config.yaml
tie_embeddings: false
extras: ["some layers without attention", "local attention windows", "paired heads", "shifted keys", "gated attention", "capped logits"]
init_std_down: 0.00183
lr: 0.00957
weight_decay: 0.0077
final_lr_fraction: 0.05
Each number is 500 + 40 x the weight over its row's rms, rounded and kept within 0 to 999. Layers, rows and columns count from 0. Numbers have three digits each. The size before them is the row's rms in percent of the matrix's.

# down: layer 4 MLP down (transposed), 1536x384, rms 0.0864, rows 360-428, columns 288-383
# up: layer 4 MLP up, 1536x384, rms 0.153, rows 361-429, columns 288-383
down360 094:541504472432545466502515530530461517500446535516542473500549513513515515466506545406445477469486535473466474483481531506506491481515428473509515543518454520514505531529443421500500477481501509507505508406407431534520518514458466479530492466522434517522543522483562490502531553463514485428
up361 113:520465510484501473559528517565505497475482485535533545539437452508473481527528509509511511502517594493434481467568435469495527463600493536427520417480492523487463500494519521451484542504570463518503427459491417521547449456559562554516430526452518520542480539540590522511542580489450523514
down361 110:475528480515572474480432463531458489476512480409469442498429423543540538463513553489468481567512571570454518519460545443500449490490525496521525487546546543488506539577467502457578458497502479430409488470538442473582466528485524504407505515463511396438497457525482472492516533524524528537
up362 112:527510562521493569430562482539451449468489462530519508428505576536517483500534541435515553473479552500496522504572539423562419433502530504523454399520539494470520496433501546497503519503501534498525512440527523436426505438531542532557487467550470494521546538516473463449518451462425416461
down362 104:455526464575499483548522535464450529520470442485545509521477490507514513528465536470430536547481494507518575549467524493510480453471458515489542484451531453517469482470543481534503457538554512443471513466526496480500365554488565510473560555510476497572498500476500524540548497530536500509
up363 103:465518535398462493479506445508529509518556536516506473564513570494499370479482537524472494516507566501482460463503485502502507485497506470470502523441526515504444479448483539507540565508472463494501468489476499506564510496588510492514442498488580462479579459528474502473470483547535489517
down363 109:515494534546455517542510456462463514490455518543465523445507519555505542508437531528468445495499482587517511502502544469477519533472537431395586483511527499529504516437467519499480506484423576532521501509487483480534505425526532494539444594457477492549498527498426515495508477512497474474
up364 106:484565510429521558459466505526562412545526537430559538478515469501446497472513544521492491474470532540536509435535527470490443502489480445543500523456537533461383554514555504493457431451550558514467537478503505518540520518528486525518504532510460517526517477510555507487471396517519463500
down364 101:486447508509535501467495458536477492433529504494505459490494481569537538504508525424522514439430477556488525508548457467550617516557520496486536390507533496549510523506524507464509509554478472456445518537507430540489496464602463503525502533525516441435446466526519437520494440507495472545
up365 080:452489488503511579533549490493426502401504469460422506458472477451482561562460503494538524554456567479534485496472535486527494441500505454449546444518552523480527430475457518534565525487455483572501422525508452493501574489521462525505404421493527514552466538478504444549494442474451457532
down365 082:424435532541528467505460482549533569478507525487485552446581534548530532497472498495523443537462519549466525519460487502564502500440513528496519502507530495545537485500495461455523526493456522526559591451490484513464484567533432507514444417445463508537493484468432485483495492612547599508
up366 104:507476499538565500473556510505510491383389513503524528451526479538572467521534487483522560432490501522565476414562547478472461581477488487518468527519470456534503471520515492499458518494497511467500485503389447475564471551490507551470388561504514518474540478511584480529444514513463454494
down366 111:454505539520512567521494463472392520475456522448535507567559496424485504539502503497655458461488510452522524499528560575487483547483525470465448568481526510482445553557476565461492519563432541553468556574546458481487519474572528484445427501548445504494499529507457429481509488505482493491
up367 115:466467515506532445570541456567521399433463473474504476564506456581539481468526461515432487476536485469551460506466430484497481459475499497530436436446472486466481574436565502478565445436458504519535551545497553429494486500548525525516483581494545573486468464532480523465514517506463484463
down367 102:532568450455520493530462474509502496453467463450478462523544425498542581452524466445547567450512497536496579451485522584491510567450511450505456522403535513478534525567523486476525516507447585461481504469457449488559482551441468438513502517493509489469525455470463487498396567567463580460
up368 115:500537495415556462542410495541492391526504474494588502520549438484470528518562463514517563482558375542522480529538550347484513430545479447505511532484421501524454572450545464489413504463492481506521529489472539458545506608428492543504534516448525605510490415505464516554492507485476503458
down368 103:444488461495483468498496505558459539459470429464492517505491487527508416448525577479534504448525573477450546435499454508409558558436486491474534485495481467491475538473463504492496464411480532480478433476461581488503510493480475462478439451472472553485497459451517415505540370475491535474
up369 039:469504556448527465521458462468424486493488543510487532486521501455420444533481483460462466499527549501441453492504532490468533538515501533473454519458500496454390475489484472522460529437490503472489558443441571547456519504468429483476450565504491522574507489489488483521484532468502508471
down369 047:400462471606462457509459530454543460502484477507507470445478478482514530460487415527472445511517528487513421478507485476523529517481566501455465547477559492541510507436537515468464503492475514520487490557467411494443542471467593458514476479485484468449484537497412516482475488516553539462
up370 113:420488496428587504480490513542534482551504494521491555515466521428539668547487464534528558521502472491517550470453513457415510464514561515528495484500460504505536435475538465506453510519508544464493515449551511460509437497516536565478508553547526517527450505508498467486474459464507536517
down370 102:515523534569529508525516456537511472520475442575569494540560524469490575492429498481476475484525515444491442518484560522440500440483554488540509452471543446471437473560494503519549466502503539544423517497519534479557465503560550534569523521524500460521485469449494521453470542539530461475
up371 096:421460581448446535501510492459507508537475496488454543498588517497418517474511447445538538507542525469513500480435486544454488458513477435522452475529474530511482475487530434453504503419437526410537513499536568502379593524516578497467541492501386463540511478484543542420475450536491534542
down371 098:436537483543487488513561505457531544482527480492498544523571521588527477508466512528545494459506544575519459485505531474478485453457479473493485511493522539518498454546436505480550446452522531460536547530478448543460470489560537511519466493482493471491528462535482446431532546547494500480
up372 092:493517521497566528526529522507494463502480503489527582478537484486467558492505470591583502563491522439497527437558492464470501470438492514513474476517457495446528509493460540532567533543460396487490467487535503489558541487507471526547487484503483527549528468509466506574443533506447533514
down372 097:472510454498463465504512499539470495497406483540537537529512536505424430581547571533488471530553471501465469455507467466482513506450613447489459497378488535502516503507477565521587504456510494544487449465414500566529492462576512499519470506536480470490494483477469494498470517532450591489
up373 091:500433443504507539477400510519493472522531512462563538495504521532517531573511539476478541529460508536512495462469492485477534506493527531521501477500539440561543563489540520561478515590469489433481498528492565516440550543456543531547523573541547549510514498451535498482457509531530508489
down373 103:457464564431508577507510449515531528480471499470502512545630557532494467508479491497477480536442555548438449468480521486521495468480512524493537495540499557393458512463479538532542460499406485485422474486504505537517466532534506535464519497525513498477556563505457579490424469431454447440
up374 099:554540425548484578467487478513503444475495540525479524443509497525443560450517482499546497454475500480533534501473491466448499530469481486540424510467506470494514492478489551506499481542557487553405533470511506453463512491450505511548485457486544466529492507439438517491516467504573551487
down374 106:492515489567499551540559488500474500423417478504474630524481460501507471424438584560450471484457474530481518514513421520506488513442464458506486505467502522509437563561500572508489443527507496457418430468542521484517512430458503558524559500475492461470521570389463471450554431407476435531
up375 089:539522504480539500515573423562540511525546505475509515504502513511490610521491564462529515514573545510475497450483447479519532494519513499556558441546454491476496461454450485533458561516526521460521519537527498415508546528503519532486424491488545501429529494510536434490521528516535506521
down375 120:499520454463519470494473427482504521607455499519428487509538499501546536499465463532463512449474511455425467424550466503543484470523483544475489468417466483538544499501530575543522525446449503483453463471491464455493467512510503464502509478519447469480473455514469455502503407532527445475
up376 094:477509438520441432496472548475582465463478439484490523495447580544456511537524490477402431452521574489516538588486512504488444505544493422515564527510527531466428443482479456514435480559555511534498489512476477503514508495504486496510430532476500582489484524545526553459469443533448518494
down376 096:453568472515515496471498481469456525476575501476435523473467496509530483435473494504481470429508536496496550474422519499516468445520536492500555545420523495581431488489476477456396444478487480506511478513512538434527490490498514427498499467470473515451530497537360500532509448494496586414
up377 101:449527483452512522525571545485479449520464565516555474430520511444443571456518467459549460605529461509485519512559569462550571504537525439509499545505540494517489557496500515506508564525513474494540520480446511453546494451469474476504510469418573496468516423491471568516429519456482489550
down377 108:496564423524564428483548463483515494485436488442448504493471542545448423423540539542474537487473491538470492528463487512490496565496504504581440463560541429478431472599465477502482498490553510453513506484465452474515574466476533457488555430410482530463394584475524497459523449502459524491
up378 110:506502513536435502436412531516520467532489482478516509536531603535479490580541416514596559459513604507497455541500486454493461561562537557569503484491492511569517428571514536491538466505520526581482536484510513475460485485474458538496571504516550461492472483508443512545543406485448437471
down378 101:489580557538487486553537463543472504514519478528534526527527455441426491528508396455489534465479524540517482439492575537580498567483553525437532572534501497469431522458446502488477438479480494507490518386452460588468436603535442485465466502533592558490469522514496480446514504523487452456
up379 104:415442506485487438495490473446484453517529475531432559514502508480516391538529418446465473474518467586525527531446437503444492502533424513545502486502443522548483541441429542484431527511526508498552520489515504496578484511495491510509448452511499539505486539527455502565510582436499478544
down379 121:512593518506492493473503506509437609467499487509515487517516473536573496565514553531442516437494493563520482559493501475486512456476510542429519499564480471516497547548514536511505393492466470545415550493454547532452484487432469498461507491453484489418554429520476470486505540535494442508
up380 090:474442586502522488538555562527533462495398573500564569532554503492525511539495419510511497520497476573501497424535547511527496506530443467527493474478405536410532541555512468488552533508489471496439560557477507471540465539503439544474424495488515582501498534515527479520536485405476505474
down380 090:520472557517483613435548524534484514525459560475547422527452499475534527542475529526490500463536519525532552541531507510489509544534417489531549551546464477458414497511544486524532504486523474460440501566469484490556518545569453478578532468475419507473441517504468512416461481505526484439
up381 097:451472494497497518502525537528499506459513462512554500510449472477528414460491514524465465518486548527508506565530436446491456480480485543517503481496437445499544551452436552526503532473525513533489452436557453473493509509514448500489425461557474456516493537554499456484479546461576510465
down381 092:492464482528474510483499491463391517509548494431526478494578422518500505458478582486518446459496501504467479537520489489501582527540455557510509487514472462479409587523450494597528537545502469475499425521532528468495517500552450500576500468546489476532458490497391414430434462504492385544
up382 101:452406403572446442549557490491508514493544495526541579587473503447532482456511475511461493490476577460496501571483480498521550492469502568510473477503542489551482486577490455501515481551481555524519472492468525480548482484431509490543500529475516451409500587589498523586444506419421460522
down382 091:504484507556555447490525467491487509434448437460515512500451502519545418475522608541516524465537521505456514494509505528542524501507493521516526518445598427519495544554490472432549541410439543525462490569610425535573491456507500475491502471513533474501458558480409486525541465457463461482
up383 046:476422471473596460480504457490503516552533472506530481482521541530556439477503573424461452552458480486493539482458549486447482508562412527498460538453491503417512510531440577470590472517523435474508512510573534469452453459557493565486503525533477483500514549645534520562479481476507525398
down383 062:489528412504454460488452454462525547523533471373499597554637555480536461539475514490497526502447521485501512548552503475468569483448496515475523535468530463501489509473454530486564491502534577450471594522522468565498538468476446519554486439451529489383447449516515490505478535453506513452
up384 107:511550541549479487482450486512568451524487479528525496531571454475453494514527490466570465420447478554472500447482523463552492407393521456581489555566469511469484489501514497497546479506517528508409507445570467456570539505485541555498468499480475497550545470539484535501553502481603525497
down384 098:566550491438501465468550450488514512438519395518488469557590481491580454458466501452467477518535577565448489464460500459514473451482533482507430510463497476450498596477512495482581496427571550474484446494483569508546526492546538464519471502520503469544467511410496507418437409446554472529
up385 093:487430549638551500515565508558508526577510546501578498510532541542552497477504537547509539502459467504545439532491464498441461476533541454507546551489424492448470546399477526509548495537477514532466503481453479480512515460512513517566476467509450442508464493496536450512513522462474526480
down385 079:498506538549401518493529583582450500410493499493499502436477544500487477465498490522469530488531476452511534547546459485466471519507499508532488495517469491507519428488410620529534496558500521461519466511499511423550519522564604500579512505559490522420453573546509475472450525510544444490
up386 113:465522504488527481506494552472494465443528430524456567510536466466502520527476550436457492533560529505481532515552443491471509507593520473515565519520497426503471482530485516439498458507473519516510486483473490449590475495532574468538503511479549529549465555521521504554538462429449557471
down386 109:460481499518562431470462441401561529463476400542368480532522458498560504496423521446493477505565525488466549478530538490558471558500494472437513459549463455548463572484461471506502474502459516496535514529485419424500507505406484462516502475430501453550443517450449475430497489458518495483
up387 104:483568516461542470547520504476484529542440502507484445488495539552465515557575552526555433444548525510463517571504497482508503411440523497532498471529471574464493529538497484519519474458522573469529473515519509509571448556481514446504527496450540545527431511483534459508420512543445521505
down387 088:457519487563437549512517493460454528571514529481517598490435484523513437533468491487545510411505440452498522470509453581526589465457511512505449473556518457417515574519503544555524471478543478460505428522570541497479534468479508458476408525479504447488496533482526528436504433489502505488
up388 101:452521543534478422518484441495527459480507508514513473492460429508485495457502492537497542469453490490455461497550448510515483480535457461571471475428488562535543515471500501506510496436491540558539496518493501531513508450545485528467519503507578556493521535552528492450412511522552520583
down388 111:432446402485468476478525526522476499467539453533480449505469467524544467610437517463485455419446487527498492540421516519491492489480484380507480539471535517527547491456493574507456539538487504528481419471547525511493508484526406480543511521513526477462477447526502458491446514540457525509
up389 061:474504484474493475522487542532590497436472537475467454513503521466542468480568441527564526525520554424497496446507498546507457476455487558488453417518548504513570500479436479498443575449467483506537494568465542516513537454518514462538523452558430478530524512547523488514494536461485469489
down389 091:570497511546493433501510453503535500463469528542490535569507517488513483500555491531557439538504477583471497489498458567549513475470494534460512506449532564607440500572445535584541474387492559563500497495480434535556507532532525452485463485491495581510464488515467504491523482529482506510
up390 109:472436503466411537511543470559456529530457529535537569517536490504471494517476467427536482413462478539573536493478416478607509547548495544458489545558471548545465552438476530543474570415504477486514629482450580444508503444542510588515486485511594515510462484483546520535596544460543400454
down390 105:471497499521429469590541583500471526464484446469499525488503455547493469574441571509517466421513465486555429486475500598494533561443529550492512526517467424503459500449474505501513509430476567499478497585548542482588500481482505446457477564461446408559522474423501478484551503521522491488
up391 101:498461539453476499454496415507435495510481516462512509469516522565489521551489487396520570481496515475569569535523450504500453481553524529519466506556505531447469527452446546501475477427575462573510511497420548537562542493493455479498520504506531438589535561543583519446452514500520472521
down391 109:525521430508514532467530500477458555504468505507505441518477544544484542551502443464461453502544530504482528493532457509494479529471465505438548522499553548566573471480462497522521509440504547488522535472486501479449511568535526479482475525427534445515386515415533476434497446550552523406
up392 095:506476503506571551507502479532519534487477518556516554520513475470472500475472486466562498419471521571476552519538567532540492564493551515516589493534458457578519440450483489543489503533531447515473466439518465538501508456415531565523480490495507597536559533509481555496481523487563449513
down392 111:473483473494536503532433482474522470567498544499460414468474496456566526498448493510528558433486489554468552471465475496530531485502506475496492511461502479506511488567446505472519446478499571484483454552507437432469412585539450461532519514581468592473499504454514457508579487514459491483
up393 079:518424528505464464477594511432545462485486531557485468524467471456475499516514527460493478450464495567538531470524473492520490463498519429417536428536470510509493538478501474438511545525530442496497525511513540462516431530507512529508429474522536481592539416520508493483513517459514584551
down393 149:480551466545510516508523519487451509461442548468579549458525503504513458442469484528504503490544534550431519500439561488458435500509484519492580483485469474548515593508519563502511376468419528443505479491480436497531510445523511557490508461507523420546471531473456513467558508534480510459
up394 092:519461519496440513459560464467498480565532492500506446493619535477532516540525492465542479489507471484502463483509474452530478543434554518493450546547448559481501443526540486479523520481483461466522454553458428460537546418501485511560476530478510499558521463519492491494579488517451436459
down394 094:436500523503466468507524527589470529537551518474497471517516456474459484562495519510516477494435445539566473588522553471460524549498480487539488479517505499546496504491479551542431480437482469510522489496527497482523488440513454436545444457457444577469553477482488454546498470498540491523
up395 083:506506532546449349445495536516525537535526510440514505514567505550529502467541494514526515496476462492525514432531518500510450504523507538502518545536515496516554569482537468559456504514542542448502511524535442494468504438458541564473499527555588520522493538449427517508507524438500471533
down395 097:485509523565498517496581401477436535424473518523479533425538491451502505450487542488529457438500453407506525502465529444476484506460528456518547496514510511519435578497550633489559509540481453526494466530473495489480478491571485427452476585576515492514497554470478356491476452534510500565
up396 096:511524545535469490427415530513440485506514453482483467550454549612558513460565522488523518448453445547573622533559453553562535486484468488564539553442478489489427499497522503483560447495506466526496516458530497451545585520526486523567472484480452487516562450479539487511455520487495586580
down396 099:499518564509458501422484490512491490474492481522518431510521522498552509474537481447496410433512513480453469471558534520554548428508523580476494558482537541440461487514469584507501422403513474567473494491456493577520466482501542514517468521490494455448537523437479553501494515490520562450
up397 097:573449509502517543551490498490511530525491558471540565535558508503507519482468561422481446474429477530498474474514493456451415468514492479533497559526473495499471473506565467474536501436475505491505438495488603503477565534434487489463524531457495513468459419526554522533612481520540535540
down397 105:490506492487512463511479503501500480485468507454440466412571455574521444420497572503480471516496518486487482501546410464534529480459508556482474496541513482513530457470516501484512432494493523515476460511449522475498440510488591501522538481516556519517470547472490494549582411515488505472
up398 095:458540534433537461499524521531501483544464505511474526497510457504481476475543461507518465512541499506484484514454543460556481538494606525514585471543518577463452551540440630441463508427522526458479534477501559484460432471490477527433496524496503516548520469525556513620590496495568435553
down398 085:485464517523554465531539506509451532482520536500548538515549559548491515496500512494451481480500449474479458461462450480540541489537513550521503464485469550560487550516501533485570469500483481515502507469416532478455464502492505531456504517470460533509440535486454532521502476536433493506
up399 105:520483492501550469429517512537482519561459499409527609538478535542500471415458513526476525541507571540486506508517493549432439495502499498570481531482527550526478563524480578497548511572590510422531464452520486460532521503516585532518496513441517508532489582501511518513452449539471453521
down399 108:510543537547485538520488450523454528498550455529502500453466513493563493536505463487519478470526481472543512517451462461470476500498461510471573500491518489560462552528553550443414465470452495483365496420525479425530411442483482528528424468450450506484551511457528463442444475507446448495
up400 118:485555424498543483562514510459472501467446492516471514501498460452508520530538528488528519514473566470504479439514451495523528497479495482532446505513472454516462538516498483550493463501477509453446450500516526447441599546458551496515535565543464440550514437462474522450484479451404495521
down400 110:430526441577485438523561475480525485430498497411544499527563572516538481537551463526498453422412481504440479524511491508482512488527510522459486531482579534512555505545496468486541461503450481496554497471513440509484444569554513401510517441450492464477472530487575556539530497456463572475
up401 112:440479548560544563585431496512527391532566499575549530526448504452551552522515502426504562514542470479524523486522453500436461514470447487492492490502500464457561477507422451510495512490497461401523437450441498562631501541469487592509523537497469513487498534540479566495514548520453524503
down401 108:584520522519492451520543485461404458432537493546532507509540523500499530467517495545458552517534476469486530495469535490455491519504482503509505516508498512534508480472448548497440528533476469520555532527420470473447403503511498504543450567526436372552455619511490499498475519499452406519
up402 103:478555492421519458477449519507533479496532489539483520470488532563518445474428482491558537525484467485481495544529454510436505511471429506504534452489466459480531520428456507509370483488445497498536498553498607455478526470558505483540482575534524491527551465522454473550499533508543553496
down402 094:533525500499563512511533548560440537531458496473565460522500481487462463456453520473477523484486476443536528522484426468489587497538505482440471409564551486431513489441482451438516514429495533466497468566442498490504513514530481444496493505496450469501458438487496538434418538445537503531
up403 108:506461468520523488557492552507444506426486526512514570476560510459508468494468530471548488592546516403555543509511529492535510504482442445386516471472506508553468529508470543504507545488491545427495535431497472505548514485484523532480435473379541527442543497510499531498567506474491576525
down403 099:467525503522456506532455535523474503372523538479520487491526540506491455430508493500491534529468492484560521506617437468588480494515468501429496543508538511544536494508442515430599505478463463420546495459479498459535445411521540502511546494515431461481496556402498494510410519514520515505
up404 109:495479484522443462459569456489496516496522500524485563502429480489566475474524566507531486478450531500456413454571480563466488478578478506516544508523519552497478457410491542568463457485482479528529444507549484442537459578555534471573523562474511495525501490507478526485383471467470470567
down404 103:559415472517540585498423417506460521529472448507495535558511584541541512509479542471510468560546550531509498516478484523511530466442462457437560514507583470519482525483513565469487444480517414552474422512540472489531519467486540488498548500458535488510509511445445500503483482503504451499
up405 102:496472542578501566575468535494504447547513518530459541481494455499505501521517529510522535552522489501557452478491490506507490466524478553457499487461511474500478470431559472516501532549455541513545454528435509451528513524540541435504536518477487454483520472470555532505500420494553488529
down405 094:442556495493522426560535475510602512514493506507520574455478540476517547523504478501537470586455445461428467549530449495582498503535616494409455517506547543510555464479512571488501520549472439489527477553541525517531517447492532457422521521415496469592529471533509526444488469566483491499
up406 109:399495476507495499441478496473574507535477522434500486562562458489489559529531504428503547495538470563555388516423468472541490493558496438498487548525527442559454503474506497527490511542484448536455536462562531515503513565509479536513491523605474457529489480455498441509601452440453441563
down406 098:444429545513491552504501466497434487527382514491463470464520492537528574579524478437500547434534533474498477502466548448499556477568439497486496527529526492465533500505436571434453595518525444561500464474565519476471487563502478478419475534497508481473472563533475424398538490488472481481
up407 104:526542517494448415506419566552563579407497494568616464505461468439518548492492500545511487548494509511517504511472518468547526440484495362494488511519473430480486508522508453445471460511557613487466501492513530483514547489473449532522565424503406495527521547467506463472491499550452552408
down407 100:499494554530484487518524537547497508485457445512492575461488456495483427524547474593609435457453566519434431521515576490487462469432406508480503529467528487503534509518469528503509479547473546469480458491518518496565488512483504463450493426578492558526440579493464532375530498459505495509
up408 104:589461522475531459459486456476503473442507450547523475460564556563473525538549432513482516480467572446561426486523445518569461463492517489532506475601426405522471446418497567534515518549461473540504466477516528390581507501511508500560489458533473471470482500509470543486553469462475459481
down408 100:457489433493538555537507467551462509456518464521466495507466522514436506493490541550558532420543513526471525508569461510532478540541526492438534470469527465456462489458511549481526422497523520541532489487553543492440435527516493534478479473426521465472490524494435522514461536526511418490
up409 103:447463473450496559428534503574514464447566598544491510479541555525483471526547507536538501524510483456526487525494530576605451464557526547509481486535473460500495520512450459485469499454480530429557528502485496528489527418480441474499528488502476467544575527519529567504497572463555515514
down409 107:531509548500480464484515521519453527439494427491442456525480562506497526481553570458440508437557502571465489497529539452517473455520515508484518491465519550471451550518520567489517468453475541511488466534538441507436419501429489494487490505475460492413484502507471495541546485489472485480
up410 113:481579486490543438544449489488513488513444515479505532450559448501516472485507495449527592486478527544530476508578507516484469471526451524455504562501518471517549464443532521525501587487468480465516507485530510497458478481489505518478526450520580503590526471449529493457525579531449478475
down410 104:542583443473515470593488525528480535539502412514507510468511479547533513530531538488467422501519411510482523472549493534457500542486536454533504554497523507506500451523538556422567473460472548515470581507513514518531379489467490466440449485476477466507551456504434445485511437460522601507
up411 098:521520507478525410537571529589481481488559482475542472493501473459521489478529502543529547532470511579565539496546470440476427503479421479490435540473474501499508419378555500525548512501448459528531479561482549505418562502526503511540466568457496493569518427494503501511494464468492502529
down411 092:492509522528578548504468513453506559589615456492474478409546518555531475501540448556519506530524512554467480514521471516482465467543511580453474492534559489516483488524508493553507453462461536513402440504471444539415548434543501497522546481514446506515418460437516450515485500444521485407
up412 108:454539419470514507532405484434525514471444479457565510479526480533479487464472445565449495467502541536488515555506478447492539489507493489497479533526502484468495481500476471492451470447593567499500556436473540461526509558417591543597553536539484476528501487490533500556482545534462570498
down412 101:467535456453537463450516516414476438544476475518533457429506500543533540494498514564526536523494436515532517458550506482518503538538489451470441577474477458526515542569539571481499507547466441528473468493494485548580414502454530540453500491564492483447472508526513513590457533558566557508
up413 103:491454477502539593414517476494543529470591552593434519488440529453515496497497510430438459435487527541523495460496524568532482448576417474480450486492550505456471464511475503536485564591534477511454485535493499438463543514510498423456511507436514580534469407540596541579526485444519523513
down413 102:470500449516527448430526550484503459477516510494498472410561490396518460480543587465472506449488462462483475460579480503463441526550506477481545469460582492537547466450469513546592487481517483479447498582491467525471468506492433435452492478527522496507497495481489464453499535533537466424
up414 117:568442504494488499496514516553423469487506460514506505545450554494467533456470470505449539546482530476493436474523559555511562442526511474503434451508588491489531468426472546553486530442539482499515481483507538501515492479541595482456502537514504496556472529483518460570414501480526395528
down414 106:499494502519512597507458495549479495518503453492600524505510471536597436453520479488463466488467539581531537512442508493493495507507520513540534590498530572489496509507482523454501508516535469544457455542458478461498446454494611516462581510473542459572546562480577486456529459588460523507
up415 082:536495508534511460474518520523453456498457451518443519464568437506459554479536580473514490498542525552467488502542498523486492512488422488511467430481522534487481473472452495524525529507517548501548525490530470471553475462460490456556542470529549482466504487530573446521451507447521474449
down415 113:612502487482493446475564499505435522503513471501483495512524571540515555449475433575521471494555566478497547501503514513483428493504511508518485463487582474473465521443489508495487436534501539479473466532491451513426455485459461510461490531448483469572528458481447469502423472464557500482
up416 101:466567491530472526467443501517503517510439495505463528536544489511387488391450482546506504414587560557417523501520478465528384559554540477511532424601498520510513518508472455504426490587467477477544514537528468564504494495528508512496511508520487594484515447481560473528466515533453499494
down416 100:420503459550515543507502524521426547506472490459470574455484473436497540457545541463485487451546531463482479504454476517504499498494531510530521492468583478545523516550436475500462517493523508522568522442597427455469506502516456468455448534425475521515541517456439468513527542541501452479
up417 106:536562549516481443453486462567448518475550539474552515431491483504432488520469511469494476595470511469522477444487497530511522448580505500480483483561494539435514548463577492541421581495475486452497442507476489422557449490533499488515480489505478500525546474604561465545468474456557552429
down417 105:515506507492486520488513547554562572487440546492521505525517482505485478583507565524538505393482566560417543398451472490488569518456478414507478566487551490482523465447458487505472530480540466427473445462531482455500528490562493470478514479484462482497513489480489450487475422530414493474
up418 093:511536524513448465490469517500498519473500509469525590472481542552494444571488558572504505555487519464573491504525490514483407429497530492523507526570522515487460550510481532492487470547447500486535411494482566510491552468483600465534460519479532547492480505535492527574452536448524474552
down418 104:491537484563536533515437470447416504517465536400472536508573480572536431519502533490497498470537507481502567520490496537507473441472478562487427519485502495462523535555428503488523524550598548414522526527541475485509554536556563511482540498505489535526529549477473481553496482524487487503
up419 099:461493550519576476525514431443451473526467509530526497522502538509494519530475494473545466487431469518498566510613540513482530448485497464541487498525443509440497542565522550538482517521654536538555512488529541543440527519460498491514547526501507498488532446518481488424461514478474498532
down419 087:420507535524529549509532503436473515503552516447534508534504527437497440517468497481498553431462494527492503538545423484436553489490532471453532473424545517504540537552483542499516478423528542463453512582475452507383478518513529452528504485500466475398415481547444541526523572530467501435
up420 097:457495519542460507430553522561590475491570477479542601541543510509418572497553433550530458490461456541514527503483468498494382508499527474558455513448610475488501518508435490439547518486529532491505445467523542478454507453496528490457511472497499468491473474554486502507428548514594506534
down420 110:445514497472489471470458495517457534468504575497527511530602468496485476553492549544480472425447478529448512502511537481553445494480507500516485545448521552488538502508485495466518474480490489528423472573449522480474509492560462451503564421446457443484459464490482527458479499460569478529
up421 111:461479523524518530512526501494471554524502495555543521403461439503468514455537496501558578539514515473480461429490432563520459526545484471501498536519530523477416501532417495445410498483517477420445526536463463468494519448535519537515421561507549575474501526542483520551539505537525484527
down421 106:503572549516535538537506518515433544521475514496507513476484493461468431477516520499531530453539492475512552561529557528586489449481517459510525482503563551512523497585497436505492435490510516464529481468511446472533484468471526492468538486528454509486508545537435437500427467508459502468
up422 098:430580488473478485480593493501539510450524479457534468562525548488483525483407501454529448479525516469528490501578556397527447575520514509492499502393506557442455526485505458477495515499440402464483497526531497497472520543499526483552538538473471489500532448485537519427429487417494470463
down422 104:465499505429599470474500552476531476563472516534492504500439514559511584497517537451537488421507522550447513554524538473462513550535568466448447509443499541555525526518496529511580464553542531473561464498513447468500537534507517437472419578486490513499515512548456496444486513479499535519
up423 118:417535519467582536455431505456455568489464468515503468532518454462527515502475441533499484502503517388531421473502492461466494431581554497502503480514500551512493551542518477531465503533518503458481508481493462521529545543505513533534594555579454506581511487506471501525443545444506419454
down423 096:514514496454526418532534539512366515497473536485498450437497484505533466460496517477541504482515500513504544518499531485517531505422488429522483522543457475466480519409485512482486575521475544485471514532563479482465575517499519520511507451506574455460499474570497549452483508458474553564
up424 110:480549526513488507526469503541540528482484548496452483514494484526547530533463524562506566462523527505492490527550488481496512510452552484460540531438520561561441503483547504438417493496506469462470541577515548439487576538553563500528498521483521463529520484528483475472511528462509572529
down424 101:547461492599550461413569526493515615521483483491511536495451459452465484490533575487507438444455521544413506510523574448500503500517547460388521423547503489544437507514503497481473399443558493556418524511492490496533549532482494470478458507458505449518525483513467498484554437605504456521
up425 107:493482458426455505509499528553524449551540480535507527448475531505470534475496506470534559523519572490528461486484467489507555471504441496513541500477540516509495527503474549529500491452582488477479484495541532485547548558547559515574497515521541507502540482535555540509493469472469516513
down425 095:471451546458397551556590525510455571549485494483465455446556471473446456477444494498512454479552456523498554526518493433496545503443524530460512507459506501540504527459452490519471468486518502482455508484507494504473521438534459504480552517465517489554473472434462501455442438490465531469
up426 115:472473486422494412433462469531502532518435507515437494518458498533578510500446545518423541505446488444518517533473453498504493546505493488510596461571478508495515512536523491463520544553520544499478567443495554461554547494416486536545472494512542579479464476461507495484494500515480520566
down426 100:490512520471461514494573471530505487535416432505434503544570418634511478469477504470509453436527484473546522521462421568499495527448534490453551472512495514500479483553542521432531477461506510480514440475442503519460485493498522450490535475444557585523441471479511531503513451510390472462
up427 101:585562587388439483412460546539511493546492485534530495452598493490526514516475510587505431481460365503509607517552504558458515389507513483505486427503477553488450474479487508485432482484445543488519565464514475501444533475476556518522527487438372478489535487478537433507578497510522485469
down427 108:451458493526509508484512574547465575475526404421491536461566500557550514522579504494541454576473450485514452474436432567522536495504509536479525464470509502526440473500481478509540570530540520498481486525485532484468466483529483460429516491453447447534437496465468443495496476482555495512
up428 095:484496501475458513470549526469468513536436491481530486541563479514515499483447517489550459421461513528484540520511428491510480474502433503501546522476473550524498533488488462461451551511492483491498521544473461476538528517435565518577495495522474487521540434551476505470557468466496518511
down428 102:459407531576434469513541532549498561483506498500517549505425443536616435550544496556483463511432493510429489500513507509517525484477494493543505433514560443529515512425501535497553511507459567543513489561467561609469465498503469467490555500456533484540516497484457478538486479476530475473
up429 096:534513443464464514547557530475527449555553515419547412447450470397408479458496410530518504501511538600545500516418481462383498479544505432487503495506500466459468524452495489450481573475560464488533510464516477512546561490466507450559511488506522524624470483484503542526523594517482539507